Weights of a small GPT-style language model, trained from scratch on English Wikipedia.
Training: a variant of Muon for these matrices, 81M tokens, 9855 steps.
Each number is 200 + 20 x the weight over its row's rms, rounded and kept within 0 to 999. Layers, rows and columns count from 0. The size before them is the row's rms in percent of the matrix's.

# up: layer 2 MLP up, 448x128, rms 0.117, rows 361-377, columns 64-127
# down: layer 2 MLP down (transposed), 448x128, rms 0.0865, rows 361-376, columns 64-127
# gate: layer 2 MLP gate, 448x128, rms 0.115, rows 362-377, columns 64-127
up361,075,177,202,211,167,168,201,190,202,202,170,207,184,168,186,217,196,178,173,199,208,226,180,183,231,174,179,209,202,211,218,202,189,210,250,220,215,193,191,160,208,216,183,197,151,194,207,253,211,212,209,228,204,200,218,182,194,170,192,226,196,204,175,174,223
down361,105,179,195,187,204,199,226,209,225,215,159,219,184,173,205,186,212,191,179,172,191,196,208,169,212,175,183,243,206,188,209,190,186,175,236,194,195,198,191,182,216,210,185,210,199,172,210,244,201,185,214,195,195,195,225,228,220,187,210,195,197,201,172,214,248
gate362,102,205,180,213,183,189,204,169,189,199,175,189,209,195,196,201,196,192,216,194,202,210,212,176,218,228,176,196,169,237,193,214,199,204,226,211,211,213,245,168,231,204,206,186,226,184,198,200,172,200,231,197,238,154,188,180,216,204,213,201,224,229,197,231,221
up362,104,201,189,207,214,215,218,206,220,173,176,181,187,184,195,202,194,217,234,144,204,182,175,189,193,206,199,207,251,212,217,201,215,223,213,198,187,207,217,210,193,210,222,244,193,193,234,190,203,190,181,206,177,187,231,236,222,180,217,228,202,213,175,209,198
down362,103,208,210,235,180,200,198,187,165,228,204,215,201,199,204,178,197,193,213,250,206,212,193,188,188,231,191,193,173,189,196,214,217,186,226,188,245,206,215,186,224,190,197,168,227,194,199,201,214,200,211,205,221,202,202,177,178,224,193,204,193,211,216,210,178
gate363,124,172,191,188,229,212,187,164,155,202,201,199,215,214,213,206,152,170,226,207,156,193,216,214,198,174,173,201,184,186,212,213,201,149,220,260,192,195,207,227,195,204,199,183,182,194,184,179,200,162,211,209,180,211,173,220,206,218,192,198,171,203,195,218,215
up363,104,251,213,223,201,205,204,227,209,185,186,216,179,192,197,196,215,222,210,184,210,187,210,187,177,207,240,210,222,195,210,176,233,238,202,157,211,211,208,191,198,193,198,221,202,210,250,220,196,237,189,189,229,216,191,229,177,174,219,220,234,211,188,176,187
down363,114,178,167,238,214,212,221,188,209,182,201,172,209,195,223,196,184,179,176,215,164,194,222,192,232,215,182,196,196,201,193,206,179,136,209,230,206,193,193,181,208,210,189,197,177,204,209,179,209,166,203,215,168,196,199,196,213,225,187,184,225,203,212,219,197
gate364,068,167,202,199,231,222,201,195,178,212,230,230,218,237,179,192,173,197,211,154,188,222,191,234,190,218,170,188,198,219,166,192,207,174,205,210,231,219,209,222,210,215,216,221,224,196,198,205,181,228,171,202,209,180,226,224,200,213,185,192,186,164,227,209,190
up364,073,265,196,190,206,177,155,217,215,176,188,197,220,183,215,210,207,205,198,218,202,202,203,203,199,190,220,188,192,197,212,202,191,240,220,202,178,188,193,172,160,203,193,183,195,205,215,205,230,169,235,214,204,201,179,159,211,168,194,228,228,207,207,213,169
down364,077,187,177,215,193,191,227,207,190,187,204,181,195,218,192,196,197,196,206,177,201,187,190,197,187,231,211,197,220,156,151,217,223,187,207,180,221,214,158,217,178,208,167,200,213,176,200,190,214,188,230,214,228,168,158,196,214,166,198,189,187,195,157,194,189
gate365,065,220,158,197,207,214,214,189,177,197,191,180,182,194,189,230,231,217,215,188,182,219,192,235,194,196,205,182,167,210,220,205,176,195,185,219,202,224,187,200,226,226,184,197,160,216,183,188,160,234,201,167,200,193,196,210,212,154,171,203,211,177,206,194,189
up365,055,213,219,211,206,200,196,249,209,195,193,204,247,217,211,208,190,207,201,224,189,170,183,196,193,182,177,218,221,221,187,210,185,206,170,197,179,199,220,225,202,152,199,208,219,185,222,200,229,195,174,229,187,206,185,193,183,235,228,180,206,239,193,189,216
down365,054,221,174,230,210,196,221,189,163,164,170,175,245,209,194,198,230,216,221,205,182,225,183,240,202,188,214,213,177,198,242,187,197,211,189,198,196,232,214,207,206,206,156,196,189,201,180,190,176,222,218,192,194,206,183,211,232,175,180,178,198,214,208,208,190
gate366,101,213,219,150,213,213,206,179,200,205,189,175,179,220,214,171,185,194,199,229,234,209,201,208,194,190,219,159,165,216,174,209,177,193,175,210,210,150,174,200,150,171,189,160,217,200,199,206,167,180,201,212,190,182,186,203,220,187,192,167,224,197,201,180,188
up366,099,203,203,238,196,186,229,242,177,202,216,215,226,207,185,220,228,186,172,158,178,202,216,185,195,237,202,202,211,201,254,210,234,198,194,211,179,230,233,198,228,204,226,229,213,190,188,178,230,181,156,189,212,222,190,196,195,191,224,188,199,202,212,243,168
down366,114,205,187,203,187,182,210,239,206,207,211,170,238,188,231,192,245,190,195,189,228,206,214,213,216,210,210,203,184,227,210,200,198,148,179,167,216,195,194,153,222,215,216,198,193,186,159,216,190,196,211,187,223,217,180,205,174,188,197,196,215,192,172,201,191
gate367,123,173,198,168,211,185,203,151,189,215,194,230,158,211,170,195,158,199,200,198,206,196,230,165,200,177,196,158,196,177,192,205,186,150,210,173,191,211,201,201,183,184,191,171,182,183,198,205,234,208,219,204,178,204,222,212,204,198,224,203,176,205,205,170,207
up367,104,215,214,173,209,180,193,158,187,216,180,224,173,211,169,196,161,195,192,198,198,204,223,204,189,157,200,174,216,160,186,203,186,186,214,175,197,189,202,200,190,184,188,188,193,174,191,196,191,218,222,201,197,196,214,209,202,200,231,208,172,176,208,182,215
down367,115,236,213,256,198,206,194,226,212,180,213,163,224,197,244,187,216,203,196,194,214,197,196,219,204,243,207,219,177,230,204,200,222,245,217,232,203,175,201,215,224,201,216,229,220,231,189,216,197,200,179,211,199,196,180,181,200,199,178,209,236,211,175,213,176
gate368,116,181,207,247,200,176,209,204,182,211,214,213,208,167,190,216,172,221,203,234,201,165,198,178,179,172,222,170,228,224,209,207,194,225,209,174,209,183,226,214,192,232,178,190,204,197,162,224,212,214,198,217,171,224,259,191,176,198,183,213,168,193,165,194,214
up368,128,245,188,189,208,204,204,215,180,191,186,159,201,188,197,180,236,216,184,176,190,203,186,167,205,216,206,212,181,155,179,181,191,180,201,206,194,222,191,230,189,187,245,233,226,196,222,197,195,202,199,212,197,194,197,194,204,233,226,204,210,188,193,229,203
down368,117,173,219,217,202,179,192,217,237,243,208,187,196,181,159,206,164,203,197,240,187,170,220,215,198,190,185,189,206,225,219,199,206,197,214,204,211,172,223,171,206,217,185,175,166,194,165,209,212,220,192,208,195,216,223,181,191,181,162,208,174,175,209,173,163
gate369,099,207,160,226,203,191,164,177,204,195,164,186,217,200,240,191,233,191,196,206,205,185,235,221,170,189,186,203,184,225,224,215,223,197,213,177,177,185,194,187,146,149,208,226,214,193,166,189,220,216,202,207,236,202,182,203,213,191,212,202,199,169,183,182,199
up369,145,178,201,190,213,236,196,184,220,173,196,219,210,182,245,205,197,190,184,242,209,227,210,228,193,165,190,192,171,186,206,215,227,196,215,168,201,195,199,192,192,165,235,179,174,196,203,186,193,187,225,213,211,189,177,200,201,170,150,184,185,193,198,203,212
down369,121,227,191,223,192,175,194,204,168,229,207,202,196,231,190,199,200,189,209,173,175,164,212,197,197,212,186,224,219,228,206,186,170,199,191,257,180,204,199,196,184,232,177,209,220,194,190,232,188,217,183,186,191,217,194,192,213,198,237,216,197,219,214,197,195
gate370,126,160,199,191,187,194,204,176,221,189,183,206,193,225,223,198,191,194,207,205,184,183,182,219,187,191,207,203,233,208,228,220,187,202,194,156,204,203,227,242,187,175,153,196,184,176,198,161,219,216,199,178,170,213,191,199,218,194,191,167,219,219,197,238,200
up370,098,229,209,200,205,194,173,189,184,210,224,209,221,165,173,218,219,209,184,187,205,223,200,190,220,208,199,192,178,214,166,205,183,185,198,240,224,184,187,167,178,229,231,188,201,230,236,246,171,182,206,226,216,185,203,181,194,203,219,213,184,225,182,159,209
down370,114,147,208,160,213,184,235,196,235,187,198,204,201,235,192,197,177,183,221,213,168,199,200,192,212,197,203,201,244,201,213,217,205,212,207,181,198,203,238,229,229,191,164,196,206,179,198,186,219,216,206,182,166,221,217,210,185,188,203,172,228,209,186,203,207
gate371,122,217,205,226,189,183,196,197,205,203,203,205,195,166,179,159,192,181,178,212,187,213,187,165,209,186,198,225,186,205,190,188,165,185,205,178,200,198,184,214,186,183,177,175,178,181,175,196,222,188,168,208,204,223,228,176,181,210,181,183,175,233,184,177,208
up371,144,199,211,176,206,203,190,205,174,162,193,227,176,206,236,262,191,221,206,211,171,169,196,213,202,204,179,226,195,181,205,211,241,212,216,217,190,216,219,171,229,208,212,213,229,222,211,197,169,169,227,197,189,180,197,206,217,199,203,194,252,162,195,218,187
down371,129,189,191,194,172,180,195,209,245,228,202,200,252,205,168,151,232,214,203,191,233,203,198,198,207,190,227,174,201,196,198,190,185,178,191,157,198,192,189,231,188,209,193,185,178,168,209,205,214,222,162,193,215,220,207,176,181,201,206,214,171,220,202,210,224
gate372,125,165,209,173,191,184,165,245,205,186,199,203,227,169,212,232,203,178,195,227,177,193,181,159,191,213,213,186,175,194,163,207,182,174,199,217,193,209,212,195,202,214,184,203,188,181,177,202,207,190,241,198,210,162,222,188,208,220,205,166,228,185,231,176,213
up372,100,220,196,244,203,217,237,173,201,209,187,191,202,224,194,163,195,206,188,178,218,186,237,235,225,203,191,215,239,218,210,202,204,218,189,201,212,213,185,185,197,193,225,208,214,204,219,200,163,192,167,215,205,242,181,213,201,181,186,240,208,217,186,220,195
down372,115,149,208,185,176,180,208,226,183,191,217,228,219,198,212,219,185,192,194,212,200,192,188,186,193,228,223,162,170,200,169,196,200,190,204,226,192,206,192,207,209,214,179,166,192,175,207,210,192,193,211,204,210,160,196,209,212,194,212,170,248,194,237,151,200
gate373,110,206,217,243,169,221,208,231,205,208,187,211,213,214,211,201,202,171,201,219,198,242,226,223,211,225,188,209,208,234,204,181,216,210,195,204,195,224,206,227,204,203,240,176,218,166,172,185,162,208,213,208,211,195,216,183,176,211,211,175,236,185,196,206,209
up373,115,183,193,221,218,164,173,157,217,216,198,204,191,192,215,215,205,202,206,231,189,196,212,198,212,158,243,211,211,189,207,215,185,224,210,226,203,169,190,204,163,204,154,236,178,244,220,199,186,196,190,185,186,217,167,182,215,210,222,190,209,210,190,186,195
down373,102,196,198,188,159,225,234,232,199,212,181,211,204,175,175,211,191,175,147,199,180,198,199,217,213,238,174,213,195,193,194,175,186,186,198,178,216,178,193,193,206,178,215,183,228,160,149,221,203,185,205,179,227,200,209,216,207,226,184,207,207,187,210,203,208
gate374,030,181,194,174,180,223,175,235,221,211,212,191,219,166,184,180,173,187,209,208,197,210,205,182,189,219,185,178,191,172,183,204,179,213,248,189,167,176,181,181,212,245,180,193,224,195,210,175,173,197,217,168,218,178,194,202,211,217,218,174,248,217,195,221,184
up374,034,192,172,196,159,171,213,173,192,202,193,195,173,200,218,183,163,201,213,250,220,194,205,208,209,187,215,184,186,204,219,243,174,219,210,186,205,174,202,201,201,180,187,208,205,193,181,193,176,238,187,205,174,206,203,186,214,194,213,183,199,187,196,222,252
down374,023,212,207,214,199,167,198,215,219,238,196,208,157,192,203,214,172,215,143,225,251,208,227,241,215,196,199,196,182,196,222,176,190,165,217,214,210,203,181,215,197,215,175,179,184,210,201,223,160,220,205,206,208,199,213,155,184,213,203,206,199,179,220,213,228
gate375,117,210,228,197,208,236,189,229,235,158,212,228,198,180,227,177,215,125,185,189,228,185,194,198,218,167,195,197,214,180,227,198,160,186,187,209,213,209,179,220,190,195,170,194,207,188,205,168,183,187,223,223,220,174,211,189,220,193,187,203,218,190,183,199,218
up375,085,198,246,195,203,248,173,211,216,182,219,240,191,198,223,162,201,143,159,184,213,184,209,191,212,175,185,192,218,186,215,203,194,199,194,216,217,201,195,223,192,185,165,198,204,192,198,183,185,201,234,248,202,174,214,201,204,195,166,206,188,177,195,188,208
down375,105,197,170,209,184,147,185,208,193,199,200,153,225,194,183,232,202,273,214,208,182,210,213,223,204,221,186,185,170,214,196,210,226,208,196,196,199,189,213,203,207,198,215,214,169,222,176,193,196,200,161,161,195,239,176,220,200,212,202,194,167,210,214,224,215
gate376,106,176,201,213,185,198,195,206,163,155,208,204,191,193,206,187,226,181,186,254,187,201,198,169,201,126,191,202,168,214,199,184,174,213,221,200,198,238,195,213,191,206,192,221,185,196,173,196,206,180,196,195,236,173,183,206,184,193,198,174,193,184,186,192,204
up376,117,204,229,217,188,213,189,209,191,162,182,192,218,213,198,149,217,168,199,237,179,215,187,159,205,180,227,201,150,202,197,187,159,209,176,201,213,195,173,186,193,211,159,220,191,203,206,173,176,191,212,212,234,177,219,190,168,198,194,163,200,189,210,174,201
down376,105,220,173,206,249,187,200,199,189,188,188,176,163,176,217,243,179,211,205,177,202,181,206,233,195,193,167,181,231,186,192,209,250,198,223,191,201,202,217,175,206,191,234,208,190,196,189,204,208,214,219,222,144,238,190,220,212,204,170,225,190,242,195,225,198
gate377,102,193,197,212,202,183,197,190,187,202,189,212,193,184,194,181,176,219,193,193,219,188,188,203,175,236,225,238,188,191,199,155,210,194,216,234,204,184,164,229,179,199,215,173,214,224,230,214,206,202,235,202,209,221,200,222,213,184,216,160,217,236,190,241,202
up377,105,257,179,182,176,204,220,194,183,186,166,211,186,199,185,167,207,204,202,193,223,235,206,217,194,217,208,190,168,221,206,193,231,198,212,220,193,217,194,228,220,176,199,164,169,205,183,226,203,195,217,204,202,185,225,169,212,164,210,210,198,215,203,199,197